{
  "norm": "layernorm",
  "positions": "rope",
  "rope_base": 10000.0,
  "qk_norm": false,
  "init": "normal",
  "init_std_qkv": 0.0323,
  "optimizer": "adamw",
  "beta1": 0.9,
  "final_lr_fraction": 0.1,
  "seq_len": 768
}
Each number is 500 + 50 x the weight over its row's rms, rounded and kept within 0 to 999. Layers, rows and columns count from 0. Numbers have three digits each. The size before them is the row's rms in percent of the matrix's.

# layer 10 MLP down, 384x1536, rms 0.0433, rows 158-371, columns 1472-1535
095:450568539569508494576491510436474509459436476495473501572519473466552518462495484583575530468443524507577474479486526547490559632513535517585542524473458472565423443428573480538556594529511549
098:506488461533540470616462481535404531502567466565499479512451594483541444467513501454470534421449511437475504546530435466563518397473453501566566475523533574459497533428521546456515453500504463
099:617536596434450414455493572486537517480481466622581496512497493492599548537492484462576478431515482389420423541504459452435482453443464437483520491461422470475473485536527521527454484545434558
097:568470562451567430420414548540494517508611470373544488435442527514556597646483482579525505517581407410496505476564617525519426605468500390522413547504488423473550555459555547445580547475508561
103:504484475559494481508445546517440503559498513603518552440527504445508472450540517551472498458503481497545575606536512569515433495459525520593533520537581437477478596606494506590483565480561497
099:510454556455484534529535517432529513483562525448378491462523541486485473558499571507515513493505447486465519447559504466528544566535493510594522400532468479528413539539518536546427514493495519
102:372465475578469459539448483495497512579486493439431594638606450490450462458506542474511583519580583415537608524501486539514599489439529415462420511368484459485512521515469518425561514429476469
098:563409482514482555491493571535489462451542585598417550461542558534471517539431546576493515502497517500587475442542474530555554511518474511444523506511535501465502537542475496471496498521441526
102:512517391488457518469483490420490451447518501500505573405534515520502462420579407465485412431419469472540525496508491551525511342507469480513447471438508544543554524487486442509415431509484557
105:522396396539379490470469554490544616493397504525482484476564557505496507420452548565393527491465595521486497557518549469574505536483498446498441527555529521527492495419458465467518563510565422
093:456596488465483580510507502458525506449506496565523527443545569558448430560474437548496470407446517519461383523507464543459576429502429519408489532529489503503484501534594536533467485442432468
099:498478521508455524482485442589459511498578486479469522412441448531483520512453457581503535495468400516480538500538423528595444610447498522565538463536443526465473419439441502531538564484535488
103:509484470513520490492469448472528530563462451549456509491452519473475458538588435522445398526408533476411518531493543495576508502530541531549517483534470508475466482457521522574531484521426584
096:588461526505540476486485506536490482482404476332520581552468561410442541495507511575471436510591617520452543429455502609501533511503444495570495534465394584455556486522501467579554606494535426
097:547494535555427527477512470496505539443560499630431548492491363561469559497514499544487497465494510564435533508508549537414540466527478520567470515534590576571439496463541507461622534449511502
094:597554531502469372517505403565491449526576576447578480545438548482416411533473567464590492516431438531517434499455555497546502512472515541498452543458595509563593423507430551483525620533545471
103:526516477491527548558518521490532522509599509456544577532491499407560467533494526476475501494380460586503469473503505517437465476519494359576553550436544463486511533520471583472453543427416515
095:482498507409539459534382533454510595509541478439512549461503447484435451480525485462369510520524442430450394509493494512548513456492453575467513489482538406554469507477554476422501482453498570
103:432488449401475476546460580494416508584432468472552623612582524398453357444384420425464493548591565541445501478486512572527502538542505497444513513548487525533513447559566467572478504499442464
101:574485499537464489590540394406513454535582396549528459525579512472498546493443433560524436493537573490433424496434462504560475502390529369513592439494461564410471516439481572523449489506515542
100:549443512480600532444498460430506613507448501499496512430530543581443453408437454528486488473430577512439411479461498501541510477479477479556524418538468551460575536529529519462536517504450499
096:458539508529525597505472492442559516482458499455558539470544487497482479476566486510539512596547508579516408498451450460597605436486535558487477549487501547465597527647463439549553548475505416
107:488554521450448541487484565449520532469483394487575475463517468416604429495534520479506536558521476543520481494474663449545544626452552501499476513507503514528572479504554571573574509539525417
103:529579537543428504461469508566538422493444559497438537646482482522430598584458409447525469532573477466423469476510544409563512417529539463569465567404493514492548507477460505543451548508429606
104:493474507502504474579498494498529485503486477437428535521571504449489508522446545523459456504549423474410428505483662454423532591456469507537527563516448515581453500463495573454568520427449559
111:494594533470430554560382540554617537473488550504447475479429384533512467517460485459558510570531545603508508493434579600476523478507536513526488471465487507451588462498614539413499490501494511
121:458479514490506562531426476628512481471484624532520478484581506489472466571508432467513539463531511592537476469362539593492585561517443509487639427479518557539487427600510469513394535597513529
096:494537594484519564496521508463440591556506483454470485469568488507591504429539559487441491500607416524511524425499425517519450489416522558465472529450456472538563554557443510548545506400496454
101:495523544470546556515537474582429509544483526590467484453473483565516500435576547538567489444541441438440482517495591541546460460566512484472544480550526468542430558452466564554518556469518510
104:445496441477474493461535579485467467488522511617558448542524506536464547492430574434535538633496499502520469489495412439496480487524477402539390502516501525469533472484508486414429536537469570
100:532501521458508452501479478473499519533498438490530513459441571573577438560520466434483466510590456540553503520447412512529492513470582510607510413524468551343459504491532561524476450531437410
100:487485544463475591605419442532409463443510522584562521482482488504511474428498481538584535361446548513579621458541524505491532492528481542472463509475563522480466490549433376543373557563517508
097:535504486458531504527506580495488465457527483412497474526482497516518632512472376509485504470568522516390368439404446468473562505467545595563499515457537525482524591476562493532425404511459468
101:456528569534528497475421546513572492512539558508497518522463482432564510607449487430413555572508484514495436532451422489587456530382437495484518552556470444427505537491405498472496394527479499
098:520511542518490453424463509536467379496475534514483496577520538536455524492500417468507521488555508528457579511590510512439543483497530482525504497560412514538507443578555485491576569443481529
104:514423464584513476516492448428530452504517505419508380610462484519502473438514449417510419410413521504505490501403488475482437564468390522496417518500500483534513437466546567522475575509531458
104:550531525519497508504483452578534588465538518422556501566468513518430483458457514556502558464479494534482449559427603536573477585484546523581477462538489487537473494434556527500537505520537428
099:496497560583414561494510496459545547491469505564483525513484460475532525506563549461422453527410544453508379476504492471491499510573549486501492467532464514495419541401543512527462468466574503
102:494443464508519464526522451491514433461478567502499435556566507471443539528550520477576504432516443455415471509444621565457580443508455501387496520529466546477519520551554497479411537487479528
117:491458495530493539418582492346485426465539428567504520466515481540459545515464567608452488478516414460476454454610500422544476503481542482489393572487394530492559604474497482496581434435534528
101:500419492529443555507490532556536555566418533476544481548434495421552470424509480471528532517500478477461480529455472517476508508472493459468569475461574542469441515557528500402468431478522437
098:540533451480527551458530498474452500510509585404471486519477455409528498515477533498589540473513552476454556512480460434500522441623471469393496561449582501444543452465540517511605475574516492
103:493537425474530527524571478569502521516539521502570498461543557431560537466492506474444573522483440491456420572471505423545427486558527523541457475486504439593414451526470579549460495438439525
104:551461504518552538514520522392505473482502478454394527563434449521517536560468484539466496492555506552481557470499446494447462481618514431506525560571410496586478495534549502486624535446459451
093:604445602485517544445519534502455517603448541492507467535561532441477487443475544490473461513463505568551538505589533464444596480487370605420514456412464557501389535601485548450547569571487601
096:417592567578452477479463483525524563509555522442454537629409514422497553504548466525571550555520441427553419560453438522556470515545548399512481541489499476515548456443518545581515481497490519
100:417494470504533554522492489459556488460433403426532470375505616475424436426542464512435450547507508462540474452492550482525473416582350439384468554467466577581549485425560497419550456524464544
103:469456483529499525538498514570436483487441533486427502485488426433502561512482466436532428422534429487513638466520500374466563563504505543514477503442496557432516516418562528477509448508478534
095:566539538571449483399460540552531533528529458542455560469488524519427572507540451397442516508443448526533475523512575552522450540480442582418484501526355477462466534429474469523447507553502449
100:530484517404424507510459558436513404565427508611502485461463466506372459481573491504500482451477497467568456506485423508400415535564478488637548453501563504432531467447437579517506505466422520
095:511506504422530416459450544529525395409509528511535447452498562486528603508461425490508401481465563423442382473449543516473566399437564469476456460504477544597482397533558491521552479561386516
098:454532527469438437484532467561480487443520459612570527532581414458438444393572499504561472594424518480408456500531569476496589550526387443452518538467487519535539462461502540465541478472460535
098:435470438450490480514453510563489450499517584423540479533446571463541440393598469507594562536506470481514537404432650479469512530512486461540496561506550466567483558465424537481519537518427441
097:504459470492496527469506444380450508548443514470467484489500563578411522418496437593528471483484493503517441451514490404547513494493470466498584500443401496453452460481526432500592437449533494
099:470505518527468455560518423453510397399429519577564498481456473516549558503442511423440580489412561483489560518461543453517556563437487421445490573499474559549497504529455443522469487456429445
098:542583530479468473511473497408514497557522413520524503472506467486454493567504465524489486554480391481424474445495528474515462550513517451525494545466469418447510502458473572451458496483507512
102:555532432460533401461466389597575474399519561454489404597473535532511416526556456561544512522516550551474375543462468446594443397510558592545511535528519465433542441476512467587607499524462461
100:472487478504609372532424479536456469449505478434493535510438556435551602453468492498340507477443492526486490484404466434516425516512480512540515581463486434539492597445522373418461541515474498
100:525454453387554470558527476535495530529426552519583508484419490461536453512469450528449448582529524403550474489460561470545495538547449531507491438526444514478533461516509401451457508477550485
101:456508451472464545403446558475451475563429509418607486420534418526549445469528516483540459508542479529474542527536612473511525441607469519489486462602504577522559501497514497554523492489455510
104:602483538487516616476556476440441529451469493569526502498508475471574585498543419489535477588557472568470566516457496477513483555537569411499527541473519538540429457507481540439462495529455454
098:500426446420473470426472514430566559447491492537540461579466440547551430549573542479432514474445474433453490382428557435495466502586560494537593487410529579506479447565519526458502493655506615
113:432373447499519491526600442518422531440454512488592459519519396534502557538491507479469469491564492516527521491458529536450525521469521510462537408496469553481485486493416556529498445583437463
095:594578487502524483501509432505444459575488569460469520477575436532497610516606580493476547484608454492465470430467571508457444515524507604399446534559531432502474432461455456399488500508379475
097:441524471432447504440478513580502536560478578487467532513436541424495484540481582516515485461447481495496391531492485509523521466458528566550498495462673498469489505464517493465530525538519511
098:475480430513406560435502491464559489434507557503450472433529498507479551505471507600573426537405515501526521423510510477582538462447528483487518474401507562516440561422481548512546540582595588
093:483500579526496460531475525546460437511559485521498528399513378509508483516462466482497518508552482511490551484550560508548572535610496508582515519566522475545607482676490524492578608468476486
099:415541468550463455540523384604476427524512426560454522499523446512541476467439494525512494480466506491532518491551493413613488569516473571520479525506513491481486502449506499568546629518480520
101:524534507465475495498559601548523470473472413471476482498507398543555511477497554483454532430491556509542520521447389461541527471499536482453517508455531517493462438447437542574547461565494501
097:474456509445502576511512554505537408536479507409447481591514534522477528532521522509417449537436479497443473475488379525441454466435445516510512491404469403547502486509525519537513569471504549
093:523505554509559481501501472501451448494493448567400461474550454531560467454431543507504406525400561469449472548588421474515506534460504463437507467504529498502428511417457461531485502417539509
099:479479607472530437482534419575502537534518451511553465557546536511539468535450454506474522389420539461479444535497495476443417560395521515476470459503510481539566512529455501459450482480533507
101:470429496468487568530526458435505507487470503592525489497494427471500472514538413411527506556484411445478488443488486488520472564531482526485553435453421501494440439481463485535481580458405522
094:432547515498492495601478526563577549442480549378546532573437496511476467457513554501562485585448500494510502423483496463461503468533498530438446425544463610518422488422544476525520473494566421
096:529458500501491512487471489490529498537405494491454581558481480397498519530486559422444534452484525437435547504485554549524450534504472401415468446527575554428458517513470448493445534395513413
093:398443493491446424491476490393533528523443500506577437525511502484529565495552500500538464503466473409525461500512529557384491535422477614438485485550519413546508478432464483622366512526506469
106:468443513530393471481483558519450541534466570495458381423476470500488475471512445495488547506486634463411500512506476378462602517403526421559501504507576510507649479618505506629607487494530406
100:474433475546516527479493417499502516517589409500529441447521562453499473499453497460485503454471522494482467589397482489398548510554440584510535486479455534550418460557479502505492453507506493
102:500475550496449557497466492511478436482436498613573527476465439635536510578498511498495507495473456496533538441516554466495445519512542472522538495543573460397451429460532464547445483473547524
092:542487570477474504506495508483399425506454494450519464342513437519502526504619466518511479501450460537502488448432488557477406380497475530464488463545504538483446500425549525502444477488515486
098:421415531511476496513551480538467423514484479580512545457464462546609460543452528384365512552541379527512466422550474514499513564411505470474482558512463453477585530628440441565567412578516436
090:497541636575462543515496502474439452445517375418433632458502579473530446473519445550484519516462555505514481454499470412560489461525472449417444476542498490508571541502520529542447505556489447
096:448536483541481481563568474445454496527457451523491559555558467592445573490634473465473461547463504565489528492537481384468575499523392483383382496530490552499564424439622514521453501482434537
093:539432489454418467386504450548513418441507559452583441487558508517452559448560515516487485427464506611590527503489455563458405521502516496455528505554458559563434432515571497600549566408488451
101:511457565582468541588552442579406456453504542470460504514529564490458540493467512442486492507455486434516418504498525522510449472420492527514500507556581502502415507523472534498591481514471432
093:492525492476397591448468450512508486540496530575570524479547472493453539469564476521418548550507457459548483475537480564520505465500486487553479478572531516533500559550423567485505474415553502
094:421503514550518608528506458419569447506498502511476515595418471413513543503519473462500456491535592455577530491534451501476404596523543494512403380332551558576537545497474467438475452489597451
099:522461481478492498508458579437552531485456522488539483443442465481598415463527540497543485439450443506466521529540465570440507563432462530619541553512519503461436561524403490466537451473519555
102:476505565461515512538461458466444499391495494551507412474482424469525531521526515537603540544533461408407611506463463541507487533496484577442508561488526538452610525607555449427491508543506489
101:399474491393415513458512481505467487482486523538532572439513509421474600488607480521529541441453550425519431479506461512460566480544608468458542610541490521562533526552507498523545575531470639
096:508576474535503442465516531546502540510512531541500479503525522508598575514373408565458520431524597582458461477449590543560566516488596446572459538517518560487536487482463479452477513588520518
099:439522560508465439474594520429455454452565489441572521576502527477498440449501529532553463570565568518507513488566518505472532519526464497543402505568466531508556495526437448472553466530483471
100:510492533418508516448509460482564481478545467455513493472470429555459505523575543541520423516495494581505475515560445512470503523512487475461553500511538446513490502497466486477488418455586462
098:509511568446553481485403523485542443540432401538509513525514565496490493447481373554544570458463490426584481521540446512523514427510494500543491504506357448505516444435488464517534468447541489
099:548550565503524429478511524536508550526531592590555458431589464557494507436473518474441441535582575528529459569436498536523540575469552500661513534547606443655548542504467483506467437561495406
104:419444485479474424485491505433501497424502482498599496436489464568534541498480470513401524460551561476517475490450523495509516479483555427518438374475604584490495534484462549531568563550523544
099:489437505464513497458552532524547579518445447526524482536531431492607486500487453406620502454557559486438511443443519504459468465491499494507567466482562479444566447440500530522516573503520531
098:570543417469579532516464464446420493479509532515470539571420582512496496425522445426563572434471557585456493524378555479523474525605489392370502513564473544525462424579531454529474514505499490
094:526418534512470470616405392539442410496483474533466529473593501504459500538533515376500549529508562509498518527489531497534365470453505493464505583487551394440419541549554492553479524424520540
104:483504564487374411568462511446507572517490511488491518450429395538509436484552497471445512440408444537520482467499557461463443587550453449546538452581488506511463453525504481539614596497529484
098:460469558380556516534603493524461519463495564450442429451427507435580441558413622539443532471441440501519455542609551517444509453503535456503612599477514518518434477455490461610518575390556476
101:550517435512470443486495520519491473545469514557442526528476566454541639404434516514401409474555547422471470556470590406631451498476511479548484455511543482541511464430510499484521464490504497
110:479447422534466454504477493577527445519593506477459448669484442524439489482529650488538533504590558521498491547467563518554423588464544569537532521605592398481517560559524494494441480421583544
095:508608578413472486502500526433446501474545523500471468489464423453488592540441542442596501592548492519460459439514469450418547543515521632536436506467517483519485555544452428419524488398479573
100:504545456441521510498463524412498450554482459488484448583520417520478575471496422537549478467507410502509489526541478476537562499517545550465607514457435594380572520500505498496503485599444489
102:439453494447492549542473458553502470506572468577574499436548541471417573446552506506553446554472534549599482484428425520654391504392492521492563481576583476549556501454546490505540495474514551
102:511437554537531495504410531476512515492350443553612526475513493577552530542552405491558451465496477431496518439548428504474532455531542529460490519431581533460512534501432438464482517474498470
111:538519501520456514506400513579607531503536608492480503495516494551417497517421451481528514601532576581513496465543480582524490469445541482493443419448421443501532517497533547432514498456526476
098:445555515458466411579455515477501421511483545440472513543559532528608639536533480454450562503476588525496497469555468494467458459477533564537503497510482578435545450520448488535514409476545616
100:475528482531550464474490497539491575552596518473593508553522559514456512507493415581448479444470466486482473532561463479519534494514503477542554452568479525412482485422408464455472514537478552
101:456489455557485498526469446558483466507514469578418487589482477588514463505335532534440474506496516510370514453587491450380519448510551422518495510580527545486523418599497576573535515452516522
100:534442471571566503519461506588537518549467526416551450590559530560498542501465463468501533603546458608587490464540469512484481568553482555493414532552387468555566589511512445504500465473496497
099:466553454550510481484564481518477542510476488454384529475475559491516604445487576490442483444551464609495507457504518450567468619516478567515494454545477396494485547542418406411545564437536498
104:546473479589486467495493532436469441566455579504525496478596589447460499523452583518600520516533421426479547486524506478513483475528553524412519507515487594527405493523475527555409473521520459
100:439510471522469521542477443518539573593505543460572509407502565412542514552405499496537473505506481509522447515583536487486402451523465460514527465514479436399585517496586547528525525445474534
096:524509512481531529536497470575436510406606394419581473379391549445527532586383465453531529506436478406497509456536499532530434498492414561388488527537524473464473466457550535467569626415556481
093:424587513494564477506508433571521523539520454533344483453537515501515457481465460463502447493437581517476474510519417598573545405480462444507479390523487510538497569491438539564571442558496483
098:431468512428505471604473508496456423492498481544449476530489475616520586487504489346523466521437588460477515488438537535451505552536502547518583417460461571554384478558439521484480512477503432
100:510576470507443510568548545514532503572525564431426430502450573473427479575466562431609540485490560523598473490610500444567544506553469493571586490532511520596540477407443469496528424529549414
098:469482487473508476484463539535439430466479556485485468525470541464440555591518530555524535419414539498572496468508593509488545549488503474525452466478517527543460533517415446551486562494507548
095:458433594491529480508515498520512509447461497439536453518493477467532581463565502594436469433488412428473462473502446518388440376512492554539526474513467478461482543564525490390564566532536446
097:511440457512455528458544432557442521430473530315438555480471479541371470478488508457486481479479474444519522399509573554443500459510531384494470487462522626536430510458511490509519488514488489
102:479444489494482488533521531476550530444569474536469488488392496463459508502548431465474478402551419479493539408457521511419565517519486452558457509488600396497549506504459462582448518463571458
104:514474452472535512516521483560481492521534438501520537422573477580458473469494569553441514524588511505468486498489504568483444487443474381414491551425536489466472440434523493555448460315442459
101:486496533496461552593516552473492561486498463505453475478432547489430526466522498491609461579557560500565450497505538488473572525526481502535560484435436555391557526499541451533514582507542531
107:499528493451576515594551478476481430427413467512500578466534550504452472526580523564620477535437458504508506430509475553463467482603490541487546424505411519436539573463477582485358639512500536
092:435619438447575492446494508516569573444451527463537572562503552551554577500536501593455448557519506559514502552538491539496562588522559544472547471544405490546532385502516471487493502498494491
098:493489472497452520494435439530502489513492460475459514494476563595505536442514486493534404514419500610474437536385423536447472461477499532499555417443628438534549451442461459511429512470508367
129:526585508507568528577559521553535489546440559548539478498581510525572507497584452516536555527502539488512558552503597570590434542527470563519528506557530480578469557506609474507473547549517502
099:647471418569476464466536518463539440453606438507540411474475527542400519522524568492465537465506406458547470464514535490494525568483428584434551478469537493493473565488458471502451380461502501
098:543552528483437560473516522398623506483414462488584507438575440505566509560499516563410509448518358573450505524555466529505484479501487521448551555405453547635477486452463526526515447445497563
100:536538515463480543489516465466411528516485558530435576533520562448487472390497486566435498537557423461431588501475487485466487367480444436478463483556495490436417427487480581471514449407452589
100:514482547564553481484465542498450534506496513489590466529508487539440483617550481567487496558444398470529512461553574419390492542546511469584541525502509440559470591600556490437492510450514382
095:538510564577527438563593458417495526438481546487513448456508522512451455519552531521534497521579476557544575498481524547416457542434500430419460565482531532524473582566568491497388503446481548
101:497491505439570448498541415458508471483459557464494549557483469454392488443443436514558529510520553456431545458450520541517610488531516401463450535542437546461496538505525462531504433445457500
096:437503459513454490539546571419515532529459507555588514511466498466479525499370517569522602517497524570538475516571446544451446481467497584535468525523565540494492509484527558612568563520451518
096:508455478451420427568554490507546547519508527493471512606497497440500497429518488445520517519506561522397490546478510512500469456541567547514510576447567448510523506574482491529502498455574642
100:566600398497483487455487519436491455530431568554395581474506499480511465564544548432566557584516502506444439517521424486500497533446542478363539507494501452485490415552475501519462477449428456
104:474599568480469475511549495526415457596481622527551553507442416495618557509536555484485558525586481527517485497553470496436477502439453471543570540470470477412459572558483502467527421478612392
102:531443493471520498491551382518464380491428456501508421440529515557513541442520488474492453569568515460446517460461438529576535502551442497547587475547386405472534528533480506482485532492538539
112:504529528472511541498554505447550497462471432454585476405466503630548551448451552504526528661510492583497424449512514514597476477514505445381449562524488428441527558527559525538545527569483535
098:600547454491476491505491529493515500448421586496511483468544505578452462570404362546475458445520609510459555457542492529539430471436392537502478512467634565482466458472476477423572537478391508
100:494427449478555490451485495473530540507566457467439452443525546495555535559477433432496418570477645484529492524509436448483556531528464556511455540586565506561573517416503472491554440532405475
102:459496472481578422542549538485562510482498509563390488483528527478513403589504492463504537431523511473501438498552570523466522587483515527436442524558563450591512514519462566440482529517465512
089:532510518578515515426521512448434464484539494479485555465543519460496471534480473560470471383485423471583474464585434464540500516489573505509490559482436546450471451441476527523627563431526469
103:470528456457468538487525600487509431519548539475557500460534502500432504490445539396476514504510477489538512489467547476451512478510477442460505509505508527538520511594499579397516559519522563
101:538494512514538549436588493471551422479528549494477476546520463572544516499586513509501493505496546507515480564520436476531531563429407524469558482458435409527526570458561502464504442426491540
097:497461440554553514483501515544487516566394531504504456458513428521549450514505433532530446433496477471506506570505541611551435577404475557433509552530476515448529492540473541467494528455481539
101:499489456505579452494578488514514537450555454506655508585582532515572341491511433526527544422479517516398499547459606432611541493382462586520509443476603495618518476589513506430439373580526503
103:558498427500517544570509469478447487512473523453478497442457567572618495576505538484519467520556558514460461527473511497434471414473480517473536521507508518549537522420553466524520490566463488
107:442577496500484455529534437509603532628478520509455532449506469601521489488540507583537517484533559506505493555463488511457475533534511486593527469455495494452527473649574470471417485523554500
096:451529585501523515545460477575484400389552483556671558478547515551568520494506498443551629479445527468549477485562509390594561449515472626523474516452454438483500500462462481475420463512462465
096:454525507450501492498501496564506435513533479444581466524452512528526511456545472540430565514425487436621553406497541562368518473582447578450531496448456403441424548568478458429515517532541562
103:464483508479439479587352492513505422488475475421536505610536448421503404427499495449486486563582550435503518522461479549435523491520529473460466527492520464486493510544536509449531506444532420
097:524423430500536528543534539555480531485486503471596401462444444484449492465498507491534506541553453447496510457491513572427526490467452449409515519550409432501627497512533460584483578410466555
105:442471507492479528468456591547525494526530484507517497488486539511461514494503514457547518537541526544482446442502472534482426489521607459485451588501468563504584526567504461490521413532439520
095:456483520595576465477482506496451489504427466505523593439518622579434505495412492479553461460574489462500439476518600498521533463514547603526480537545455564478524528597514534500449490512497501
100:448558525496405541419505559506523495409622447475542552605453549484577568530498507519525424532542456457482604547529423513504562532555552447503462521501422490475495500362460545580492615550565506
095:420580453499492465490535382599523529505498535530586484471608497380459510478508580462581488454604429379524388443497442508512427540534506564531455483461484423527585498410490490498525465468479499
102:508454461467534532560550481435504551513548542526506501450533556537499487524536541595564482456516472453480465596435503499582530478508497344482550540528461560461522531568475529512484514557601478
099:473571473500643541550586503587500564505538464479520399400512504432585487530438530403528544418520447364496459504538511546554531515424548478518585471522581517499564536524437526408611405639531512
124:545578577497546550490544550546524465481482570576525493477541526559541510542594478506561551534535577534543542541469559596624425561519447574558581486527519523580451490575649453513452518509508552
098:581539491566517476473600533525443492534550533516569486518419551427566489514515487511568541547439483528510500534498502491460537528526587527500561518571521496496480495447478440548474464509513510
096:424506442489466533474513513580491509430485472463542460563519442545514518540480410512444511462464428586507583557544500475504491446436517510530586540529546439416526555538517522550431481537519487
098:611449514456531555462481493581528609520477484498512459466475307531489399498541464478465422421569491527462461483472521525430465565494505464498512471512506469465461548449620397523494381594480483
098:516514488547506486485480544507551484513541499482468525466494489429437530558511515556585532520477443436496451473505518461547417526520472416496559541451497452537495487431512444472428392415509509
097:549578497640456536483538539510538528486603590511503474560436494474470612539518571411407554537612501568578394527460518450420546538507454454448495525505535560487453573472537538399563530531539480
101:444498614496520512545584493492414510509534488501654456462517572430488510572490477478447422473400439537530479429537449480454488490500465481633441469498501510512514460495428547372528474518515452
096:459490514532412527543522433542538538473537499463504560540531419508458561557483508540572465535471521554515509503503439512499490553420399460534413481623506482467390550447520622535550572462496519
099:524557564577457483511437529615518446473513534534511524602549526497499497474553518535382531502496493505483595453592454585488566530431488543495540595527447416540499427510447488576531516535458513
102:472459527497513511523535461596498543560439552507534416498444514533497506534470576482564537461547429487457516573559435504524561441538521531466437420548526501600571563444522578455436518473489518
096:515425542527502553520530486385478519446511484520602492496425469443488455564575481560509518473411566455525539406460516485448474474575502510527477566480479504533451476499466506558542416599472533
097:505476414455479536545527453399396493519421508569440556564564471462496477455552471499525499431527481470439477492495514468544521550475528591517503497472427535467408478483500517391480472433365458
102:565580423551518448509376480580455595482443411474486520467471539515515528520458492534510406527500506521489495527496366513427505494488477435548550531461468506560580548463536460512505458510509533
096:547496564511547441555449544534479493484512549408451515445568431495397477481393485482521509494470518447478494491502441480380423507473612485439435580481520472452513513473427445519409484512477416
094:517456599575493488608510529493472445514394477502491519505459485557450558501476475470491578506439509362545572521486455509517517550519439543524463533506460529443512397371498474450500409554372444
091:571491498442571468442502394388448542490478414502446506503571553400549586442525473537551524495485461395510524495447441434469497443477569468440529503477387594448554456540557466526511374492513483
102:481524528499517564481575470535551493433489482539505465498486491649506517462495470545522544540492469514511412464439410509394504448572483527523512425437508516542492443482499503495397489546541491
097:462459474481540525513537473549483624444456485526484472490513451551485453432505439534566464482497557448499519505484541536470488481516492595545479487486563516606494528475364489438484536434485444
100:497496555536512483462531450507466555533509510518449527438569574568497423517492570500546513364480435489499543549537480509531526540470539467447435426537434473509561568495511525544475543481464486
096:396457510481399527447429488481513447508439495461438493431479470482522486434462494527473537572541530446474406468422472479583487600526522540524510419609494548424449503546451436565402496549531470
102:482508545435544518431498527585428492581573484548531496485433493506537545583535487562612452463497541553454539611472499549401521430515521564514559532540492503509485481480506511506553530466487510
100:554511628534514433526559599360489542541503605417562529485539465494464590490439546530516500520513462481466519459530436457495482427446570387523489475484488571475535444526592443551426438522517480
104:536577429615549481534549556508419506521610464460494534462410524546523560556509464430547413537501503509441484511430464451558558427405469505545463469542472526455580468498507431489495467504483395
099:484526494462455520417436512525506534457462500485474537493551462439540521498538463525567474545462515518613479513479388496593571531507438558523514446665467553566463509492452490508480513588500436
103:504464548437451482471414496403504565453474469491401534659487526445532518531504553489505514492532440506488552506543406460503511505464525389482491412503490640535464499499498517473492504492577495
097:542457500488610547420552577394520534529457441466482487464521466514555477485504542490560568465594477453504538508567523445536514472506546559487407519564564486508527550520628570547477457477477522
102:507458479570474517462551469456509463461498519525581470498445550480509447539559489524478504552497480548515519536442517470410500562468462614583476488512503516484520481549431548594482480495503520
101:532532435509458558541571440493428637514498539536466544470437543513464462487525524514507467465459459505525498498531433456447424536421542474606524506501485478476509471589488523530559471391482625
103:547513573497459523559459488552502467485579437483469480492494500506500478495530525523467531549528519532466500556527566549390392485541510551520443561379526488451533565461437452456503481461444483
103:346502538451517507499553420483454559504448483438416534563513409487506496574460473508309551552594588486515593494537484492588405443556428482444509521439456413556528439499481523514609460499537447
098:540532470571574510459571507527557480588576479525501516460548521480553518515463501558561487535491583466506578579488485447491517427505608556524481546527447423505497517519559545504467491566481492
097:529524474456531511497454487496517556474507512482504411555511424557569589520494611456498515474488527513485544508514367561511494525441614527474617460554432434455481481450573482492584484539428552
101:568560482473502445511454520589488505463557541500501515590500514428425480486463553417503460551494537514512547566518512505579514501417476431421507509564466515525538502521449565510487512444549456
097:492510533595618380489482425530456563550566424572470472472528402557531545509520446508486565571539477536455547597561495563491572457561479413620466530560459424465427413541554520643534552413466461
101:451452509496479462459471559551497552496450431599477643516496455552528504466565530495498399380520549480440460476560594519393549423462394458445466397391364469526569524512487529482519434505468536
100:489565450533620441487539427521579469455614569443461490454476521420428504542457479458514528520475444500533509437508527407560458536533422452484462568429497498506559447511534443593509497459455535
101:441493502566509511522503495524432472521531472559499611550454629452449422488447563486525540524474416467511523489454523490488452583562473448483528490402533468507575538595495490518394524422455459
103:504408604508541492569456491449516440484437474534486499533452450499469483480481479550468457568509507479472489523501424473508525678658532497518446506442473521542504482450497430435535537421487462
100:398527393490613496562578467445410532513561560512372557517423536511486605468482499454455369475525466554453522554534422464436526525587531472479493557526445553498462554408445532470558493529511546
102:528538491404485583508503388515511434599428495569464508451438536430323469564549534560547405455427419484508467470560457519585505475485497539501487463460500537449539590503522526510545537505437547
102:462543405502445535463493584482540439495528483491515483543540501524464507524507490591533484553501601602489441470497542516561579466540476488571482543498457459516499527550415452516532502438553465
107:479472493541478551522483500472529394503542469438550470427502570450577537500500468589512468491472554477521462513478505541503537566568477482540534517490445535594519514474526545540590462521478514
102:500477544494487449515554522553523547523506530568526558543464578435487559503520580418427489502527379476528487509533563506402448613527471528504394451497537460469490479488461474450459451553494537
095:398514529583486487523550433455491598541480518583498448477409458494521437482540587547488503516510498461488565649550476527485487520455470407512530586500426512591478412581593452565517479436514471
104:425441527550520483482574466436524453528515549470446512497507480542551496470484517495491468496484499570524476423482487494455513519593495459464429510438462433556431507565498483459479560536610401
104:501484495496474568526431535471523485535461381443519582499554498478470475473502516530414494574500458492579476524424430452450520529583503440599488536510557494467544556550469549495512434615489502
103:494511494457535509479506428504503471544517547421426543459462546552471540532558462548482499517520613429514595431538511432518461575524536481510481568481532509528457424549486482507585514548548568
099:429611470468482504425481608515494532481504481468511519507520508524401498503449494539508430416507476545554418551507484530603508455586530592458566567582406478550524568484458559495593528589416544
098:530494483348429465529529522525498516432420499418531471433456457576519468497519475514437538525463497518510444514412490475471545503523571630530462450508541499511520542458494537612470450485368567
099:547425494476508483555498505353481495528467413446489577475446466467512481560570488541464481511502446423509499379509416415484483487525476475637402494436477469541472473475497455611441502506548464
099:487523514534565411538478639613452538448487495419452512509485480616527530510513527448465490529470474526500512538591496505535474457467487424425496478444539490532523567479521607578569570591554409
091:514522492452496454537487522517590513468532421484522440567605580544547510495514501477593482552484500468458503468444472554433433492509524540485476440487499492496457486540510491503399499444496537
096:500477521522510542547581492494621484586474460571478489528516458447543482428430367582447524441495538490520518504491479525551482615512452468460448508487495513508420521530463557545476506559464505